Each number is 128 + 24 x the weight over its row's rms, rounded and kept within 0 to 255. Layers, rows and columns count from 0. The size above them is the row's rms in percent of the matrix's.

# layer 10 MLP up, 1280x160, rms 0.272, rows 584-605, columns 0-159
size [101 102 116 107  94  92  91  89 100 102 101 106 107  99 103 107 103  95  93 115 106  96]
[[160  92 126 134  90 149 147  99 155 145 118 145 118 151 106  87 144 135 127 129 143  93 161  67 142 124 111  87 132 107 122 130 147 172 155 140 122 154 108 134 113 121 141 110 109  88 122 122 125 160  94 133 128  92 135 172 139  95 104 119 141 148 125 135 142 140  99 146 153 108 147 113  79 142 140  96  87 146 178  94 133 122  95 118 127 134 147 101 156  95 100 158 117  96 132 159 114 100 156 148 149 154 149 141 113 146 107  92 118 138 113 125 133 106 130 148 157  95 125 129 168 149 160 149 108 182 108 154 122 152 120 146 137 115  67 171 105  89 120 143 109  95 154  84 118 118 116 121 171 158 136 115 125 107 144 138 154 145 168 143]
 [135 178 125 128 128 134 150 123  98 159 145 122 105 150 143 145 138 119 124 115 146  97 136 164 125 102 127 181 112 150 127 103 114 134 157 121 148 153 147 175 133 145  91 115 137 119 148 109 121 123 141 125 124 122  90 124 146  92 149 116 120  65 130 106  93  99 107 134 145 120 110 130 132 133 163 121 153 124  87 130 112 124 126  90 155 119  95 140 165 138 106  93 138 113 116 149  67 172 149 170 119 157 144 157 149  94 134 103 122 143 145 152 155  91 140 145 111  72 114 132 122 110 146 107  66 127 104 121 146 135 149 139 111  52  85 120 137 107 171 131 146  86 128  76 159  91 135 132 149 110 138 136 129 144 156 144 125 119 129 158]
 [115 136 137 130  94 120 131 169 158 170 138 156 122 112 127 128 133 165 135 178 101 151 123 143 134 118 107 141 155 121 159 128 112 122 159 133 110 134 146 112 148 158 149 139 133 114 143 136  72 112 120 126 130  82 126 116 128  91 133 103 142 142 100 130 117 109 140 149 119 164  95 160 167 176 141  93 113 101 158 108 114 131 130 140  88 122 127 154 185 133  68 155 115 115 129 133 147 157  73 174 102  85 119  96 143 107 123 197  75 128 120 107 111 150 116 131 108 109 130 120  84 148 138 161 161  97 104 129  99 121 126 135 146 140 116 112 163 143 174 134  77 151 134 156 104 130 109 117 135  88 117 117 138 118 155 121 153 112 124 127]
 [ 93 133 150  80 179 123 122 100 155 155 114 125 169 111 144 154 120 124 155 155 132 126 138  96 106 129 138  60 157 126 134 116 149 133 128 156 165 120 112 124 119  93 111 144 143 170 122 108  98 121 127 164 119 155 108 128 178 139 122 128 130  75 124 121 143 142 148 140 125 136 148 147 112 152  92 126  98 128 135 157 124 129 115  84 144 139 122 129 100 134 148 168  81  91 158 135 137 164 113 141 159 114 163 136 129 129 100 112 111 185  78 154  97  91 106  98 122 130 138 124 172  83 136 138 109 124 111 137 125 151 136 123 106 102 138 131 155 150 136  84 127 150 165 115  89 157 119 193 146 140 132 106 111 128 149 117 122  91 167 113]
 [140  89 169 149 124 135 132 110 154 138 117 127  82 113 164 118 130 147 143 171 140 177 167 143 133 112 130 142 109  87  86 137 128 106 162 105 105  72 145  87 187 115 141 150 135  90 160 143 143 126 110 134 122 129 107 147 163 129 158 119 156 131 114 153 134 144  89 106 166 116 141  98 121 145 120 111  91 129  98  95 129 101 127 127 133 176 121 113 102 104 139 107 161 144 125  83 117 150 129 117  91 125 190 136 142 138 137 131 113 120 141 122 132 147 130 151 142 103 163 140 128 118 133 127 159  94 108 108 139  75 162 102 127 140 139 148 134 120 114 144 131 126 128 116 112 153  97 163 155  80  96 209 118 128 122 116 123  90 116 130]
 [134 115 137 126 118 125 109 138  98 173 123 118 138 113  91 149 119 155 119 109 151 150 154 126 131 109 163 117  74 112 134 145 128 134 137 141 117 138 124 105 159 190  93 137 143 111 118 153 117 106 167 116 131 103 115  76 105 137 146  88 158 158 138 107 124 135 127 127 130  93 121 159 113 130 155 129 105 108  84 163 145 112 139 136  84 129 117 150 124 106 122  85 127 115 151 126 141 151  87 122 148 137 166  69 124 114 146 149 137 120 122 161 109 115 105 105 148 160 131 116 159 110 140 100  91  66 130 147 125 175 104 154 124 113 149 132 180 114 124  97 120  92  97 177 122 159 176 142 154  93 119 153 110 111 126 102 151 177 151 102]
 [109 137 114 145 131 118 119 175  92 112 125 222 155 132 116 130 149 130  80 107  75 118 109 139 106 108 117 129 152 120 120  80 118 138 192 160 118 163 113 121 135 136 170 127 142  92 167 134  94  90 132 114 113 115 118 122 160 139 103 137 101  95 131 135 121 149 136 108 142 157 135 126 149 129 147 170  80 117 157 153 144 102 172 133 110 131 146 139 131 116 147 158 123 178 170 138 104 123 172 113 108 130 119  71 165 165 168 154 117 164 126 128 107 146  88 144 120 130 157 136 150 141 127 107 110 144 115 124 132 144 138 124 135 141 106 128 109 119 148 129 101 100  97 141 116  98 111 108 141  83 119 169 129 141 100 123 113 133 142 126]
 [163 107 155  98 126 122 146 130  87 154 168 152 140 107 111  98 163 116  68 110 152 123  78  96  87 124  97  97  97  77 164 156 105 100 164 152 157 153 128  97 134 105 147 117 116 139 124 126 113  86 132 116 143 120 127 155 157 100 142 146 135 150 149 145 127 118 102 128 138 156 102 124  90 130 120 155 110 100 138 101 153 158  88 148 146 142 106 128 158 125 123 151 122 124 110 128 150  80 131 123 101 161 154 158 161 136 156 111  98 169 143 120 106 157 148  58  93 144 155 123  98 129 129 124 129 134 112 133 121 101 129 121 147 159 107 155 152 123  87 108  79 125 137 119 109 144 140 170 128 129 153 156 141 129 125 163 138 132 142 169]
 [147 131 116 107 197 129 132 172 150 113 115  83 140 131 113  84 148  92 116 136 118 152 108 146  95 106 116 134 108 133 133 127 176 157  96 117 142 123 134  83 149  95 121  93 130 143 136 123 180 134 132 137 117 102 156 108 122 129 108 146 105 157 150 120 137 171  99  96 167 137 148 146 127 114 101  98 169 110 105 143 144 134 134 125 126 133 153 159 160 102 150 141 172 121 147 126  87 110  90 117 148 133 111 116 132 152 131 101 123 141 145 142 147 162 116 113 188 104 149 115 161 144  78 105 126 127 113 158 184 141  99 118  90  93 109  87 110 148 158 149 112 126  97 123 117 110 120 117  82 145 142 110 146 128 109 106 158  98 161  98]
 [115 129 152 126 104 117 147 127  83  97 129 163 168 111 116 110 121 137 181 187 158 125 118 132 102  72 140 133 158 136 124 163 130 152 135 106 106 126 119 186 124 115 128 108 103 137 113  97 111  98 118 124 155 156 136 123 143 148 129  91 153 125 137 113 106 106 119 146 167 178 125  99 114 117 163 119 116 148 148 125  66 119 127 135 132 160 123 144 179 125 140  83 132  68 119 104 100 120 108 144 125 140 153 151 129 162 124 160 122 125 139 150  62 118 129 127 106 101 107 125 146 143 139 141 145 154  82 153 129 127 128 149 126 144 135 175 154 129 173 122 137 129 176 122  81 123  91 133 133 128 155 107 110  92 139 135  84 120 104 132]
 [136 121 114 117 127 142 104 150 112 156 183 132 140 128 122 106 133 133 181 118 102 106 132 145  98 165 180 124 124 124  92 144 139 115 135  97 151 168  67 117 125 120  94  99 115 114 103 152  87 144 136 148 180 110 101 154 163 136 115 114 142 126 179 110 120 128 149 127 109 105 121 113 104 137 145 128 150 143 115 156 152 125 141 142 104 121 136 131  95 115 123 132 119 144 102 145 137 180 139 115 162  87 106 130 146 107 118  90 122 161  89 150 116 123 156 124 137 168 139 128 163 100 144 143 124 118 159 127 162 114  72 155 165 130 154 136 115 100 127  90  90 100 155 120 111 111  99 124  94 191 111 118 110  83 106 140 142  79 137 118]
 [130 115 128 159 138 136 165  78 103 133 150 127 127 155 127 155 161 125 155 167 150  77  69 118 144 123 103 124 136 168 106 149 103  89 107 133 140 108  92 144 104 107 106 131 133 114 106 130 122 108 132 111 118  94 112 133 201 148 112 127 145  98 139 132 155 126 131  95 130 155 149 143 141 143 133 117 116 143 132 133 145 144  91 118 151 133 113 116 154 127  90 166  98 119 155 113 132 153 156 162 160 151 150  93 102 114  91 220 136 108 116 108 153 142 134 129 106 134 116 144 111 143 133 158 120 159  92 108 131 166 141 128  86  89  83 142 108 137 146  99 135 131 131  95 120  82 145 132 118 182 138 127 139 158 110 105 131 113 103 134]
 [133 117 153 132 121 140 172 128  95 133 130 138 149 125 144 111 133  85 137 151 141 145 166 134  93 108 128 143 104 142 116 137 126 119 143  98 133  80 109 157 139  39 110 125  80  91 144 114 114 105 165  84 157 179 100 132 125 136 133 151 154 153 152 138 166 150  99 129 146 105 119 149 118 106  88 151 131 104  90 103 188 101 135  99 117 110 116 144 153  86 129 100 123 133 137 144 100 148 150 147 135 147 173 124 122 110 146 114  90 119 138 174 134 127 130 181 147 117 149 106  96  92 114 122 111 159 150 140 125 146 128 112  93 119 168 121 155 118 125 143 156 163 158 120 139 118 171 122 100 105 157  93 119 156 132 116 117 110 121 118]
 [166 152 108 179 119  97 154 145  94 100 129 147 123 132  96 135 146 156 121 123 107  96 101 140 123 100  99 150 136 154 148 100 119 114 101 134 118 123 123 145 102 147 117 168 118 116 124  99 117 111 124 136 138 174 169 174 127 103  96 110 157  77 124 176 117 115 153 114 114 204 149 126 137 163 116 157 168 144 160 127 134 122  95 131 139  79 133 114 136 143 118 112 144 161 144 117 126 115 129 143 107 120 127 140 105  63 123 169 127  80  96 141 141 137 147 145 158 109 142 148 146 136  94 139 117 139 109 149  76  99 127 126 127 140 170  98 137 137  86 152 106 131 131 108  92 149 125 106  98 121 120  52 124 143 123 125 129 131 142 116]
 [143 112 186 135 175 134 118 111 149 132 122 129 128 136 136 139 140 116 118 110 103 119 128  82 134  72 127 181 180  90 113 135 119 140 171 131 127  97 148  86 122 140  96 137 102 160 109 118 122  83 142 111 128  95 123 147 177 130 106 111 100 132 151 111 103 124 142 119 111 130  89 145 129 152 131 134 150 122 144 133 138 139 145 123  99 121 104 118 148 121 166 132 102 143 157 113 111 186 117 161 128 145 150 132 119 102  97 124 110 189 175 136 120 122 142 126 155 144 177  95 135 126 115 162 124 137 130 104 125 135 121 117 137  74 118  95 112  96 151 114 130 142 172 100  83  80  65 149 130 136 157  83 114 128 138 115 155 144 136 124]
 [115 160 166 130 123 129  74 176 148 194 117 129  86 137 107 132  97 182 101  94 143 113 143  92 143 143 133 141 123 111 134 105 102 122 156 126 122 138 159 180 120 114  82 142 140 109  74 120 129 144 128 141 118 142 165 187 131 145 142 131 145 137  95 154 146 102 156 125 165 157 113 145 120 140 170 133 126 124  76  99 114 163 133 142  99 170  91 162 127 103 159 128 113 161 129 122 145 168 105 117 142 151 112 116 139 146 144  97  60 114 130 112 109 127 139 134 163 128 115 104 137 116  89 127 140 127 114 119 111 157 110 108 132 136 116 134 123  73 112 111 136 123 129 138  97 128 114 108 140 116 108 103 121  82 106 122 118 159 130 162]
 [113 130 118 112 158 127 108 110 156 106 118 121 129 120  86 119 136 121 143 163  99 163 152  93 113 104 151 100  96 148  93 121  93 132 131 146 101 140 111 117 177 131 167 131 123  87 137 117 112 115 113 147 178 137 120 108 134 124 163 134 127  94 135 149 158 152 141  89 126 117  64 121 151  89 126 133 156 122 117 159 159 182 139 121 136 135 166 110 144 101 164 165 126 157 129 113 137 113 123  98 151 103 135  98 139 108  67  95 175 127 124  96  98 149 138 139 125  98 138 154 150 185 121 130 131 122 122 108 108 116 145  84 123 120 121 139 110  54 139 134 146 160 120 133 134 176 157 133 134  97  98 152 106 129  99 127 108 143 155 103]
 [155 149 159 167 147  73 126 109  56 141 133 149 110 119 119 127 131 159 112 110 161 107  95 154  90 131  83 114 134 140 144 116 108 146 153 149 120 103 157 112 140 136 120 139 115 173  93 151  99 154 138 139 141  78 109 111 112 108 124 151 108 121 110 135 114 126  81 131 153 141 124  82 109 145 167  98 118 119 146 139 130 165 123  99 137 166 152 155  76 144 105 150 130 143 130 120 118 130  97 134 125  89 145 138 108 157 140 113 151 153 117 141 125 148 116  85 114 163 147 156 122 143 162 135 113 135 162  87 153 115 159 126 101 163 159 152 115  92 109  81 122 113 125 105  98 100 160  81 126 125 137 104 127 167 132 112 113 124 156 171]
 [107 100 119 104 159 148  87 150 104 115 100 161 107 139 137 137 134 126 159 120 129  80 129 107 128 120 100 110 130 121 123 166 137  77 161 122 119 130 114 132  97 123 119 184 105 133 119 111 121 140 185 110 143 147 109 145  90 146 121 137  96 149 127 117 128  88 135 135 115  69 120 125 151 160 123 127 115 166 111 134 127 129 169 143  63 137 148 138 126 119 120 157 154 138 173 151 104 124 127 175 107 135 130 109 142 141 141 147  94 102 144 101 105  61 150 110 151 153 134  95 105 112 120 151 165 122 156 177 104 137 137 155 168 158 143  91 107 110 138 162 131 110 146 131 113 128 133 171  87 114 151 185 119 119  97 143 128 141 137 127]
 [123 107 165 122 121 101 138  99 124 199 145  80 117 173  84 156 129 160 160 145  93 164 102 173 165 134 135 142  86 103  97 152 119 147 140 116 151 123 149 136 148 159 187 109 100 141 115 143 132 135 139 102 123 107  78 118 116 114  96 113 104 142 117 143 154 150 132  81 110 134 108 141 120 127  78 119 141 129 101 129 116 117 132  93 105 155 141 126 156 119 140 127  81 116 136  83 109 133 120 133 110  92 133 140 124 108 143 137 141 113 101  90  82 143 179 124 131 102 151 141 125 120 116 150 105 142 176 152 130 141 127 121 143 122 102 146 181 122 125 177  80 123 142 131 111 150 153  97 146 145 161 124 111 139 155 113 121 114 149 148]
 [121 149 130 150 115  78  74  97 132 160 155 170 122 153 100 163 178 108 140 110 109 157 119  86 134 122 106 133 124 106 103  99 103 161 138 110 137 100 134 132 119 114 130 106 135 111 162 108 120 118 119 148 132 106 166 113  98 124  96 136 140 139 120 116 117  86  87 106 119 117 136 120 108 162 127 141 139 142 110 134  83 129 156 113 128 135 154 145 115 131 148 144 155 151 124 150 110 146 120 106 173 143 118 143 133 143 102  91  98 133 135 135 163 126 164 132 154 136 119 174 134 193 110 143 138  73 176 152 118 137  94  86 168 152 137 141 153 193 147 110 118 144 175 119 156 117 144 105 100 138 150 176 148 126 118 112 135 120  86 126]
 [122 143 160 123 140 135 170 100 134 127 121 126 122 112 121  67 101 161 160 202  86 119 114 141 106 145 153  87 133 104 118 130 162 152 130 138 163 140  83 178 108 132 140 135 146 118 158 117 121 137 134 113 130 149 111 123 118 129 157 115 112 134 114 121 119 165 110 123  96 124 152 111 119 128 130 126 146 115  99 130 148 162  99 106 172 118 159  99 129 123 122  86 134 125 154 160 166 127 151 113 106 136 143 126 143 111 103 130 169 157 139 123 127 144 134 127 132 123 147  87 124 133 135  83 187 109 119 163  69 113  80 118 133 128  99 111  85 164 138  77 171 145 143  89 135 141 103 100  96 122 123  76 110 149 114 112 133 145 107 156]]
# layer 10 MLP down (transposed), 1280x160, rms 0.102, rows 584-604, columns 0-159
size [ 97  98 116 105  98  93  94  81  92 105  96  97 105  96 105 103  94  91  92 111 101]
[[145 121 200 133 161 115 127 130 138 118 100 168 130 137 126  91 156 136  94 111 156  88 119 119 153 108 134 146 132 100 164 121 108 106  79  86 108 135  92 105 165 108 137 110 156 145 158 155  91 142 110 145 109 122 176 115 107 152 138 145 114 169 100  95 156 100 140 152 114 121 138 160 126 175 107 132  99 144 140 125 131  63 159 150 116  93 112 122 153 137 100 138 144 130 140 106 143 146 128 167 152 142 119 135  64 112 177 129 115 121 109 138 159 130  86 173 105 124 180 155 149 119 144 121 150 140 149 149  85 121 137 129 147 118 132 114 138 116  99 136 124 112 119 155 135 135 142 104 126  90 130 109 151 102 105 111 107 111 108 102]
 [131 135 186 119 122 123 134 138 169 129 139 157 131 129 113 103 124 143 186 114 107 118 135 125  86 126  84 131 175 119 131 142 138 136 129 117 122 145 104 136  89 127 144  98 103 110 109 159 154 137 137 121 127 146  93 125 114 133 116 130 109 145 194 128 149 106 127 119 139  89 138 163 128 124 151  98  71 142 140 138 194  93  95 165 107 127 132 118  95 132 130  88 147 139 127 162 137 128 130 105 144 106  96 115 153 174 116  78 114 130  98 138 108  98 144  96 128 145 120 104 104 138 130 145 145  75 111 129  78 135 142 154 115 147 159 158 125 103 136  83 148 147 135 139 139 140 153 196 120 158 101 161 118 108 121 101 112 111 167 131]
 [121 136 175  80 127 138 148 153 120 139 128 105 148  89 117 163 122 158 126 102 138 146  86 129 128 101 181 126  89 144 136 110 155 148 130 136 126 137 117 147 136 125  89 176 119  86 131 122 127 144 111 110 137 165 140 143 143  82 145 109 152 183 120 135 116 147 132 157  94 163 149 173 146 109 112 102 107 129  98 101  90 125 152 164 125 104 172 119 155 120  99 124 128 138 124  77 115 147 119 111 105 114 128 136 132 112  95 118 170 100 125 136 123 138 142 179 138 150 130 133 151 107 132 120 154  86 139  81 115 115 117  99 107 136  93 143 163 114  95 129 114 172 103  93  84 128  85  90 147 138 109 147 170 143 151 135 163 125 145 147]
 [117  92 135 117 164 138  94 165 104 114 132 120  89 131 136 137 124  89 131 131 152 123 137 139 120 119  94 125 111 161 123 148 134 134  86 122 148 157 182 149 131 109 125 141  97 145 119  82 155 116 150 128 115 150  99 121 113 103 144 124  79 100 139 121 148 106 142 101 109 191 136  95 169 191 110 123 113 129 150 158 114 127 125 130 173  98 139 132 128 118 113 179  96 133 108 149 140 166 115 133 195 165 155 118 123 101 128 129  88 144 133 128 159 110 111 123 148 144 159 149 129 114 116 123 138  98 163 140 178 154  80 121  73 139 147 134 122 122 102 128 109 133 115  88 115 128 154 113 126 114 128  99 126 145  84 174 149 137  94 131]
 [121 134 137 110 164 108  95 144 118 115 110 129 151  79  60 124 142 116 140 109 104 116 118 102 115 148 124 126 139 123 134 153 165 143 131 138 124 139  97 156 149 109 123  83 170 147 103 125 130  79 109 123  97 118 113 126 114 166 170 140 130  95 130 110  97 136 103  95 125 123 120 119 163 117 141 106 131 133 166 116 130 115  85 121 140 106 107 121 120 133 112 145 115 146  62 139 153 121  86 111 125 101 105 101 123 107 151 126 169 147 164 153 139 135 140 107 123 136 128 143 133 135 120 134 139 142 162 157 121 163 142 119 180 140 132 103 137  92 162 119  86 132 155 135 168 119 117  74 157 158 154 132 124 169 103 155 159 221 135 117]
 [ 97  91 120  89 150 161 106 147 164 151 160 105 129 143 115 146 117  97 141 170 110 110 133 137 135 147 142 126 186 122 125 137 157 119 172 155 123 113 127 148 149 132 134 110 144 116 162 115 113 126 116 124 110 121 156 133 110 111 131 148 103  86 124 143 120 132 118 126 137  88 198 144 135 149 145  47 135 107 128  98 143 120 116 152 132 137 126 106 122 124 120  84 130 195 137 103 111 108 101 105 134 127  82 149 118 144 147 161 155 108 148 125 128 129 209 120  91 104  77 167 112 151  79 123 115 174 119 117 140 134 130 120 141 144 130 108 106 112 135 112 157 141  94 132 164 106 135 102 119 122 120 104  92 140 105 128 147 149 153 122]
 [146  96  94 117 112 135  92 123 122 136 129  83 179 151 154 106 132 105 169 129 158 126 154  67 117  90 116 174 125 125 117 130 133 165 121 127 132 102 122 115 102 113 122 143 159 121  90 147 126 164 103 100 134 140 136 140 115 136 160 145  92 123 110 146 108 141 140 148 135 169 132 108 134 139 134 127 186 141  69 102 171  93 140 120 137 122 131 160 125 170 144 140 147 132  99 116 122 155  82 123 145 102 115 139  74 131 123 123  76 166 145 133 131 117 123 129 116 146 123 111 119 164 157 213 104 135  88 124 164 149 122  95 131 135 125 113 143  93 127 141 116 167 102 117  95 131 111 124  80 116 141 112 134 148 139 154 138 150 126 110]
 [147 177  95 138 158  87 194 144 121 147 113 126 111 136 169 136 115 140 132  84 118 128 157  92 142 131 160 140 125 100 121 106 111  79 106 117 144 209 124 149 132 154 152 129  89 142 115 137 116 175 114  92 110 172  99 108 141 149  90 112 111 115  83 133 140 118 124 100 128 137 121 112 108 172 134 125 173 107 148 166 120 121 154 143 123 152 108 120 119  80 128 127 135 112 155 139 108 146 127 125 132 154 130 128 108 141 135 154 127 130 129 111 113 120 132  99 128 120 122 142 145 138 108 111 111 127 139  94 152 113 134 147 181  96  76 116 124 155 128 126 125 118  98 126 109  76 111 110 155 119 171 150  86 106 139  93 142 158 158 176]
 [ 49 131 132 171  71 145 135  96 110 152 138 150 145 148 100 107 102 101 130 126 134 117 137 105 117 124 128 117 143  87  99 132  95 122 117 150 124 131 118 136 133 114 163  91 125 151 106 120  99 123 138 122 146 132 148 129 165 169 116 167 140 145  77 123 106  72 110  67 161 130 146 159 112 175 124 144  91 107 121 147 154 121 132 121 124 134 142 121 126 123 123 135 122 129 102 143 114 119 169 127 129 146 120 117 111 142 121 151  86 129  96 150 121 119 114 103 115 109 104 138 172 149 190 157 102 143 125 123 113 118 128 133 146 228 104 167 139 119 127 125 151 124 142 135 122 181 117 151  92 136 114 149 141 128 109 105 150 112 112 112]
 [123 133 141 121 112 104  99 139 135 118 126 152 120 120 146 142 121  63 144  81 109 126 172 130 103  96 122 111 156 162 139  92 116 115 144 133 105 151 139 150 189 170 165 118 128 118 116 119  82  86 135 159 124 142 106  71 165 161 151  97 177 127 158 160 172  94 150 131 105 130 156 145 104 152 130 128 137 124 115 111 123 111 147 133 134 133 142  72 156 118 141 130  84 141 114 150 117 142  93 119 135 115 125 106 120 124 167 146 131 142 114 115 110 147 139 117 157 110  87 144  98 106 134 158  99 105 155  84 143 109 138 119 134 139 183 129 122 142 114 126  85 133 119 114 104 138  89 167 141 105  86 133 146 152 142 162 124 170 107 148]
 [122 139 155 126 143 111 167 127 192 140 134 132 144 180 109 132 131 118  83 145  79 149 159 157 134  89 127 126 156 174 123  75 140 116 101 131 103  73 146 167 120 133 117  64 117 110 122 107 138 131  90 116  92 146 133 143 138 145 131  89 108 177 129 118 132 142 138 122 111 146  86  94 153 143 124 144 102 158 127 106 145 119 102 148 102 119 107 121 177 151 124 125  96 147 160  76 136 156 113 116 113 131 111 143 139 117 139 137 113 172 138 140 144 115 106 127  85 124 155 121 135 108 110  66 144 148 163 133 163 124 114 138 169 101 116  90 122 156 129 122 137 171 103 131 156  90 118 126 132 130 141 162 118 143 103 125 123 146 132 145]
 [127 112 160 131 152 140 136 116 131 120 167 128  87 143 104  92 121 145 132  66 116 156 179 157 112  90 143 136 102 129 159 116 135 121 124 156  81 149 131 118 127 141 133 114 167 101 137 149 142 155 128 149 144 165 127  93 101  97 155 124 137 134  82 173 121 119 135 101  93 128 155 154 117 158  97  93 117 120 125 124 147  78 136 134 130  99 115 132 110 147 127 139 157 123  95 105  72 121 101 122  98  80 180 120  88 139 118 120 137 173 133 138 148 141 133 189 116 160 153 165 162 137 129 124 107 118  98 146 108  54 132 111 160 122 155 145  97 131 115 150 161 130 101 132 129 127 144 139 121  97 138 134 150 113 143 134 114 148 147 109]
 [175 145 148 115 127  93 158 101 132 128 140 151 158  75  82 135 101 139 141 119 152 149 148 127 146 113 134 114  84 130 153 116  99 124 133 148 136 177 131  81  91 153 118  86 145 100  76 142 131 184 104 150 144  99 118 153 145 139 124  96 143 151 174 123 136 122 109 135 155  98 127 107 124 152 176 180 132 141  94 113 116 131 161 122 104 129 130 116 119 107 140 136 118 144 127 101 121  96 147 110 146 117 107 150 110 114 127 128 174 140 132 150 163  88 126 104 137 109  98 130 135 161 170  79 120 112 136 141 147 108 109  95 116  95 110 120 153 155 116 106 111  84 175 141 142 166 103 141 124 110 134 122 113 168 151 115 177 120 136 109]
 [122  88 125  94 111 124 168 116 150 145 153 126 137 125 119 146 156 108  97  86 108 148 149 113  98 132 164 125 102  99 119  97 130 108 150 108 128 173 125 170 151 134 158 108 149  75 118 147 164 124 195  83 130 116 124 161  99 152 116 136 121 153 137  95 119 151  97 127  96 119 137 161 135 118 124 134 146 144 129 116 123  77 143 123 124 116 114 134 100 141 158 109 161 169  92 124 111 115 153  94 141 141 126 109 154 173 152 128 164 183 103 109 150 135  96 121 102 160 109 102 123  89 142  75 116 130 153  72 109  96 109 138 134 126  99 148 134 125  99 155 114 135 139 131 117 127 155 162 139 101 119 162 131 128 130 142 114 129 165 177]
 [114 147 156  87 147 146 105 128 162 130 112 146 116 144 105 100  85 125 150 131  85 126 137 124 149 123 136  77 111 149 135 114 124 127 108 134 135 152 138 159 137  95 146 122 153 112  99  92 136 130 110 145 154 154 108 132 143 147  74  79 131 136 156 145 118 142 174 114  75 151 159 117 123 152 108 113 132 110 173 141 119 152 105 137 163  97 166 129 144 140 139 148 127 127 149 128 135 152 162  89 188 148 117 126 117 110 126 115 186 156 106 102 172 128 184 129 116 124 138 140 126 119 126  95  84 125  95 160 160 116 147 113 133 110 145 156 140 143 127 107  71 129 118 115  91 153  80 161  96 151 113  98 117 126 144 117  91 105 104 125]
 [131 120 147  77 127 157 122 118 115 131 157 173 138 138  68 146 127  94 127 136 159 123 148 128  47 122 119 110  92 131 168 127 125  91 134 141 124 173 100 114 137 120 131  94 207 124 120 124 128  97 143 111 114 134 122  84 141 111 131 139 109 121 149 128 146 119 125 169 130  86 138 104 113 122 175 123 104 117 138 136 139 137 120 163 128 130 141 175 104 154 144 152 128 116 147  86 112 143  91 125 116 132  78 124 137 157 145 109 110 162 154 138 143 124 120 132 149 127 172 126 182 158 126 113 136 130 139 112 129  99 118 150  94 118 100 132 120 124 160 169 107 113 154 122  84 145  98  97  86 149 130 113 131  97 171  91 138 142 151 138]
 [138  95 142 159 123 128 135 161 144  94 113 140 139 120 141 100 137 134 187 129 102 140 123 124 148 145 131 152 153 139 131  65 106 146 134 147 105 161 126 132 141 133 135  98 149 138 179 170 126 173 125 137  84 134 142 136 157 133 132 102 116 127 124  98 117 129 111 139  96 102 142 112 126 139  98 122 153 139 141  94  80  86 134 142 150 168 128 142 164 146  66 121 181  74  74 108 139 118 152 143  87 123 150 145 130  94 124  83 145 135 147 117 109  86 103 153 169 128 124 120 100  87 113 136  84 150 183 151 125 118 123 130 143  76 118 128  94 129 128 146 139 110 132 131 137 124 117 127 165 156 126  90 121 121 136 170 142 130 135 120]
 [ 71 142 119 123 135 177 115 126 124 156 144 122 171  95 123 145 137 105 126  87 146 163  98 142 185 107 155 125 119 120 146 141 153 132  98 137 149 137 156 146 101 120 139  88  65 112 128 105 128  82 158 114 171 153 132 111 137 152 146 118 106 120 122  96 141 116 168  97 115 149 119 139 148  86 121 134 122 130 134 110 145 153 151 152 126 125 173 137 124 156 183 124 120  78 127 132  91 126 170 129 169 137 113  86 180 130 134  85 103 114 106 127 135 149 103 154 178 126 128 134 132  88 137 131 105 169 154 158  81 126 128  83 148 109 134 169 105 118 117 111 104 107 103 138 148 135 125 111 132 132 126 114 107 105  93 129 130 118 110 136]
 [126 105 124 118 140 136 121 124 125 126 132 171 165 100 106 133 137 137 115 152 150 110 160 170 180 105 138 133 148 132  92 146 116 124 110 138 169 152 175 104 124  59 145 142 191 137  82 131 134 134 150 121 124 115 135 111 198 155 119 158 127  89 113 110  98 145 121 135 132 122 103 153 122  84  89 143 156  88 147 165 126  83 142 118 150 117 160 144 143 178 119 120  91 143  90 113 133 109 102  91 165 159 173 114 172 136 135 123 139 154 105 130 164 137 117 102 138 110 140 151 118 139 119 134 126 106 112  96 147 129 118 113 107 106 145 127 123 125 123 104 117 124 103 115 145 151 108 144 115  91 113  91 100 145 163 121 104 123 139  82]
 [ 95 152 133 158  84 121 133 121 174 176 135 121 157 121 104 143  93 178 127 154 112 128 105 151 129 122 134 132 117  96 127 135 143 156 137  79 171 134 141 121 110  96 139 119 172 155 115 166 112 147 105 114 165 169 121 124 113 122 131 106 119 143 106 157 109  99 138 144 118 160 132 116 141 129  74 130 118 161 121 120 121 119 162 120 110 124 122 111 123 191 122 162 164 116 108  87 138 157 100 103 138 142  99  75 107 103 149 152 146 140 136 157  87 152 100 132 114 118 180 140 108 109 145  92 150 113  98 165 142 113 119  75 108 139 130 114  93 100 106 140  97 150 119 153 100 120 138 134 160 131 152 126 151 136 179 131 109 112  88 136]
 [132 174 166 128 128 145 135 127 156 144 143 152 130 141 107 148 161 130 142 119 128 111 118 140  89 117 169 102 129 118 137 141 120 132  59 103 127 119 120 135 160  72 166 128 118 138 145 202 135  87 125 134 128 148 145  93 111 144  88 103  99 120 146 153 133  94 152 145 126 124  88 139 139 162  94 156  72 135 106 115 114 124 113 117 145  88 127 132  98 129 155  93 117 148 133 122 133 102 139 129 137 118 105 145 149 103 119 123 103 110 133 117 153 126 132 138 111 123 153 134 128 153 115 182 123 136 139 127  78 105 130 128 108 145 133 124 106 174 123 142 163  93 129 183  92 125 125  50 145 125 132 143 133 163 186 165 106 115 109 136]]